{"qk_norm": false, "init_std_qkv": 0.0445, "init_std_down": 0.0, "weight_decay": 0.056}
Each number is 128 + 24 x the weight over its row's rms, rounded and kept within 0 to 255. Layers, rows and columns count from 0. The size above them is the row's rms in percent of the matrix's.

# layer 3 MLP up, 448x160, rms 0.265, rows 411-436, columns 120-159
size [113  95 101 106 100 104 104  95 106 105  99 113 106  96 115 102  97  92  97  92  91  96 121  88  94 100]
[[136 170 122 141 126 100 131 157  69 121 167 125  90 133 110 134  80 140 116 116 117 167 158  78 119 123 121 122  93 128 174 127 119 113 140  98 102 127 145 132]
 [ 84 121 115 121 161 125 150 135 149 142 110 152  73  98 154 115 120 138  93 101 152 105 162  97 115 139 123 180 128 114 151 149 139 167 184 132  91 137 130 107]
 [125 130 141 116 182 146 113 111 166 127 114 157 137 100 159 149 144 123 126  89 113 149  98 147 144  97 104 165 131  96 138 135  90 125 165 162 152 101 154 152]
 [139 130 117 118 152  89 145 169 131 129 131 151 116 131 147 125 124 114 163 154 115 132 141 109  84 164 152 117 105 148 146 140 190 141 133  97 105 140  97 108]
 [149 106  99 126 106 151 112 130 126 150 125 101 116 120 128 143 166 110 121 100 149 135 126  76 157 112 137  97 142 118 142  76 116 136 107 133 152 103 150 136]
 [166 131 105  69 121  93 130 121 127 106 173 124 143 124 105 134 120 129 151 141 132 108 136 169  64 132 116 155 116 141 118 175 122 145 170 140 118 155 105 115]
 [136 169 129 112 125 137 110 133 173  82 137 137 116 132 137 127 128 155 110 134 173 176 174 140 124  98 133 122 159 109 152 129 124 139 124 110 128 132 121 103]
 [117 123 105 115 111  87  88 107 108 135  64 110 165 104 162 125 135 153 113 120 162 109 156 131 119 130 130 149 141  77 126 147 171 127 119 147 106 172 107 128]
 [150 152 136 146 169 169 137 101 116 146 124 110 128  78  98 153 128 165 136 128  93 103 158 181 116 124 148  78 142 157  74 149  97 102 135 103 160 123 137 142]
 [136 143 141 105 125 111 102 106 108 137 105 160  98 159 129 146 136 113  73 109 133 119  64 139  99 127 137 135 147 135  98 149 142  68 154 152 120 120 117  99]
 [122  89 115 143 124 166 109 115 117 128 130 160 109 146 128 155 144 114 116 177  86 126 159 103 154 174 108 146 103 156 117 133 139 106 112 117 114 130 153  80]
 [118 138 107 133 123 103 109 134 104 135  77 112 115 149 160 108 100 114 107 167 120 136 177 123  96 155 123 144  72 130 137  73 130 129 155 146 117 121 100 117]
 [136 121 177 159 146 152 131 141 167  95 122 115 143 120 143 126 172 113 118 141 118 145 132 134 135 125 161 125 138 100 111 180  91 170 141 113 142 126  78 139]
 [ 91 108 181 163 129 158 122 153 141  91 113 127 129 100 143 118  98  96 112 165 148 117 145 164 106  88 130 129 110 106 113 140 101 139 148 141 124 128 111  80]
 [161 175 117 104 141  88 114 101 129 107 165 155 104 153 111 140 177 152  90 166 101 133 116 114 163 123 104 148 141 119  86 111 113 148 137  78 131  99 140 143]
 [ 91 177 140 105 148 127 121 101 105 182 110  93 151 157 114 148 128 111 184 154 103 131 112  66 105 125 134 138 142 146 102  73 174 105  85 117 146 122 121 117]
 [123 168 113 138 124 115 127 119 159 122 150 130 115 123 152 102 120 119 102 122 135 142 105 110  82  96 103 123  91 139 140 113 129 100 136 154 152 164 107 103]
 [157 160 135 138 159 168 169 114 121 133 158 167 110 110 149 125 106 119 126 158 136 178 121 138 169 140 126 130 181 150 144 123  75 127 134 139 145 156 103 132]
 [158 129 119 142 109 142 147 137 122 152 146  85 143 100 153 107 157 104 148 170 149 128 159 111 182 120 124 156 116 142 129 156  79 132 139 131 138 133 155 152]
 [136  88 114 125 126 124  22 116 118 101 102 130 118 163 163 119 139 122 148 131 136 101 126 108 113 150 146 120 165  97 129 140  79 146 107 140 149 131 169 111]
 [133 135 112 151  97 158 130 131 133 151 134 130 116 109 149 131 129 119 125 119 197 116 136 102 110 106 158 129 106 146 153  92 176 142 117 155 127 148 125 139]
 [141 164 141 112 135 134 149 153 140 130 138 148 164 142 165  91 136 196 113 128 116 138 104 122  90  98 122 141 113 123 138 171 131 138 140 128 103 113 113 101]
 [145 135 146 176 138 124 137 116 109 150 101 132  99 164 157 143  88 111 100 128 161 122 104 125 144  90 127 103 167 159 117 124 139 160 114 110 134 114 155 101]
 [130 120 138 126 150 138 122 134  92  85 153 135 127 143 138 144 138 146 148  98 125 150 111 145 140 164 181 133  96 112 142 187 130 100 123 134 155 136  98  99]
 [129  88 140 183 124 180 173  84 112 187 132 153 148 113 104 119 133 112 137 114 114 127 145 155  69 146 114 121 127 127 106 148 117 128 139 116 134 128  94 155]
 [109 149 111 126 158 132 133 119 131 122  68 131 112 143 107 112 118 128  88  88 119 152 123  87 151  87 111 122 110 136 111 168  99 109 146 128 125 142 127 138]]
# layer 3 MLP down (transposed), 448x160, rms 0.238, rows 411-435, columns 120-159
size [104  99 101 103  98  91 101  97 106 101 105 108 106  94 106 105  99  94 101  93 100  98 108  98 103]
[[101 122 108 149 113 127 140 126 108 112 151 101 132 123 140  90 133 131 137 111 134 121 127  71 123 130 121 139 159 132 117 118 118 150 101 128 155 151 172  97]
 [118 140 140 141 178  98 150 121 112 151 123 112 153 109  90  98 101 129 149 127 124  89  79 128 147 149  81 116  46 106 148 145 132  98 122 162 114 113 110 137]
 [103 111 177 140 149 133 106 129 153  71 107 146 156  95 132 198 165 121 146 111  75 137 136 144 120 102 150 110 173 113 133  90 105 116 134 137 122 128  91 150]
 [206 155 110 158 118  86 118 113 110 118 126 103 133 139 169 148 120 142 127  90 172 170 130 150 131 102 110 111 111 143 108 132 147 152 161 162 129 169 139 120]
 [125 160 102 159 108 163 152 116 162 140  82 104 149 107 122 171 119 138  83 151 135 104  95 165  90 138 144 152 100 138  75 117 145 152 149 104 120 130 107 143]
 [ 82 162 140  97 146 126 111 164 164 158 114 163 146 120 118 169 123 106 117 141 148 142 156 116 136 120 101  79 115 117 170 134 146 150 105 140 158 123  97 106]
 [141 130 124 131 128 126 166 122 168 155 122 135 145 149 147 125 132 107 131 126 116 128 114 115 165 137 149 112 168 128 103 138 113 118 131 150 137 140 108 150]
 [128  98 103 134 118 125 106 131 102 146 128 153 148 139 159 145 132 155 125 157 101 120 153  99 108 108 170 144 111 128 105  64  96 119 142 138 118 149 156 167]
 [136  98 129 135 147 124 149 123 142 112 144  96 114 121 117 169 160 143 123 162 130 102 128 121 107  99 121  97 122 147 132 129 159 128  69 161 131 143 162 159]
 [118 144 140 169 100 161 149 119 128 114 128 116 156 116 162 160 150 151 129 132 155 163 126 151 120 110 148 130 134 109 103 139 129 101 129  88 124 136 196 136]
 [ 94 133 134 105 112 116 121 137  90 112 200 132 103 155 108 112 123 131 148 142 110 115 130 115 133 116 125 122 108 153 153 117 104 125 109 123 189  85 113 110]
 [127 144 126 132 108 144  96 146 106  99 141 130 151  95 129 137 146 122 120 117 138 116 159 137  84 129 141 123  81 139 118 118 137 109 108 117  82 134 140 141]
 [ 97 132 150 116 121 101 127 123 139  95 124 110 122 128 100 124 101 124 100 106 173 155 101 159 129 106 154 132 138 148 145 125 121 108 106 141 158 116 169 117]
 [119 143 140 156 100 181 113 137 105 151 118 110  98 131 114 115 113 104 114 157 106 105 116 121  82  67 138 138 135 169 128 105  92 113 162 153 115 132 140 115]
 [ 92 116 129 157 109 155 121 132 137 143 170  80 130 123 135 134 131  93 123 115 125 148 156 126  80 100 148 106 183  94 180 138 102 145 116  95 117 140 142 109]
 [152 175 131  96 135 131 131 105 122  92 136 182 115 149 131 120 126 142 120 147  76 163 143 132 137 127  98  48 133 108 135 113 120  84 138 146 191 158 143 134]
 [142  68 110 115 109 148 129 138 173  59 156 170 138 132 107 135 142  97 128 104 125 131 130 115 120 113 103 131 171 129 154 104 126 103 130 111 156 148 162 132]
 [135 106  99  92 107  71 118 119 134 119  93 127 146 114  97 128 126 134 131 120  66 133 171 119 151 156 148 102  84 107 106 157 131 140 108  96 123 140 171 105]
 [126 140 108 145 125 104 142  92 116 149 134 179 123 107 133 153 129 149  98 160 154 143 115 143 115 152 143  78  84 170 106  88 119 143 124 123 128  81 120 144]
 [123 123  87 117  99 167 152 105 138  78 114 113 139 138 125 133  96 139 107 160 145 125 101 146  97 126 131 117 153 117 136 165 100 124 112 129 130 138 138 123]
 [139 133 114 141 105  97 149 117  89 115 123 133 138 120 138 145 123  64 109 151 160 107 100 139 137 197 148 116 128  93  82  97 124 122 117 146 158 113 157 138]
 [104 158 131  85 104 126 146 109 107 110 150  96 144 158 107 108 133  78  96  90 123 102  88 121 126 157 120 119 137 125 151 116 109 107 155 145 104 147 135 110]
 [106 162  86 139 117 122 154  72 127 129  77 123  85  87 136 153 115 173 116 102 105 167 183 128 126 115 151  91 160 138 139 195 114 128  99 151 104 130 128 141]
 [183 114 118 182 121  62 147 120 121 135 147 104 104 158 100 105  94 126 108 126 182 128  99 136 115 117 114 115 118  97 108 119 144 145 144 127 140 149 110 104]
 [156 142 160 141 159 123 129 150 136 145 113 106 129 121 104 149  78 119 156 101 134 174  84 107 129 109 165 119 152 106 176 110 142 123 126 148  93 126 120 110]]
# layer 3 MLP gate, 448x160, rms 0.272, rows 412-436, columns 120-159
size [ 99 104 108  96 109 100  94 107 103 107 114 115  96 102 103 109  91  96  92  97 104 108  97  89  98]
[[145 109 116 121 147 119 157 123  90 134 148 111 133 123 161 172 137 117 144 145  84 106 143 117 111 137 135 128 149 154  88 104 151 128 100 167 142 141 168 112]
 [138 144 154 134 158 109 106 160 132 114  78 124 121 127 146 120 100 106  97 180 136 153 141 101  53 167 105 149 154 147 131 126 183 139 129 152 146 114 102 106]
 [ 91 114 131 126 149 162 157  86  71 137 144 106 156 150 118 135 130 135 137 165 153 141 117 117 121  83 169 121  85 189 167 126 148 112 155 147 160 136 180 145]
 [138 134 115 144 152 135 158 119 129 119 136 138 126 134 151  74 116 113 129 172 150 100 142 177 144 167 142 133  97  99 141 122  81 119 127 115 130 143 162 141]
 [146 100 113 133 103 113 100 108 137 129 165 147 117 128 139  94 146 139 174 153 123 113 100 103  68 127 153 123 123 163 111 132 128 124 165 127 127 144 155 118]
 [129 169 142  92 121 143 109 107 202  44  80 147 127 114  90 154 140 139 122  95 132 143 141 118 147 110 132 109 110 104 147 119 146 124 145  97 141 147 119 114]
 [104 144 154 124 151 166 160 140 139 137 170 168 105 172 111 151 131  86 119 129 107 136  72  82  87 140 103 108 127 141 145 149  91 143 154 111 140  73 145  96]
 [122  93 159 155 130 141 132  98 144 196 129 130 142 139 114 135  81 137 143 101  95 124 110 173  93 168 148 144 156 134 143 124 104 135  88 120 131 138 118 127]
 [121 189 111 141 146 131 115  79 138 110 111 109 155 162 162 152 112 116  75 122 123 124 127 121 166  97 126 116 138 128 123 112 112 109 160 180 120 127 137 111]
 [147 156  97 134 129 113 123  99 127 136 108 140 138 144 127 126 136 149 143  86 155 107 111 128 113 106 138 116 101  97 133 136 155 110 149  87 129  96 121 173]
 [119  96 157 172 165 133 118  84 107 146 133 112  90 113 162 123 113 101 108 143 144 133 103 154 174 130 137 138 180  85 110 137 128 102 141 121 174 137 135 123]
 [123  63 131 105 145 107  88 103 120 122 113 149 113 115 134 134 113 136 147 180 100 135  98 163 148  83 127 126 116  91 126  88 105 153 171  87 111  83 152 126]
 [102  83 122 120 130 123 125 131  96 138 109 133 165  91 132 110 158 196 143 110 138 136 124 129 133 141 115 125 112 158 149 130 152 136  89 118 150 123 138 160]
 [ 96 130 114 137  78 131 204 124 143 112 158  85 147 153 120 100 161 105 134 110 130 127 129 135 166 127 153 158 154  99  93 131 106 148 168 121  82 110  78 128]
 [ 96  81 115 101 137 187 136 139 120 142 140 139 178 147 120 124  97 120 152 181 130 128 136  78 115 142 127 111 159 127 103 100 141 135  85 145  95 129 123 142]
 [173 177 117 113 152 129 118  92  87 132 114 121 114 113 152 108 117 135 163 128 126 126 117 152  94 122 128 139 115 146 128 128 165 117 116  58 153 143 123 168]
 [165 174 133 139 153 175 171 102 150 126 146 148 146 109 136 141 122 141  82 173 152 179 140 118 143 134 132 102 156 113 183  91 112 128 115 140 139 131 154 140]
 [136 142 109 139  71 121 166 120 132 130 147  93 115 144 110 175 123 131 138 130 150 143 130 152 155  88 109 152 110 118 152 131 106 120 109 183 165 150 165 128]
 [ 89 123  93 124 129 144  79 182 129 120 113 163  92 155 159 138 160 138 121 202 156 150 110 118 138 133 113 165 131 156 121 126  94 136 124 124 120 114 129 168]
 [ 82 166 140 127 112 142 132 123 129 104 124 141 160 122  71 145 103 162 134 157 114  87 129 123 147  50 123 103 137 144 109 140 141 117 138 152  47 143 126 112]
 [126 149 140 104 136 155 144 120 127 116 126 117 127 120 131 146 149  86  86 147 124 139 159 113 160 151 154  89 132 120 114 105 133 137 115 164 150 114  92 184]
 [127 135 121 104  78 139 134 130 132 151 128 131 136 115 119 149 135 129 149 116 128  99 120 160 116 162 100 117 114 107 167 113 112 153 115 130 104 149 139  84]
 [126 107 108  97 150 146 116 148 149  84 147 128 124 112 132 115 114 124 110 151 147 112 136 103 107 115 112 105 138 104  97  51 131 138 102 108 101  98  89 132]
 [112 119 113 129 170 177 121 112 134 123 121 128 123 114 114 142 122 129 118 123 142 173 132 156 111 137 163 145 157 140 118 116 138 120 156 120 109 113  33 113]
 [ 96 163 131 148 170 138 162 130 130 126 135 126 104 106 116 159 125 175 114 123 125 106 142 115 176 114  79 120  58 118 183 135 127 100 161 153 135  63 124 156]]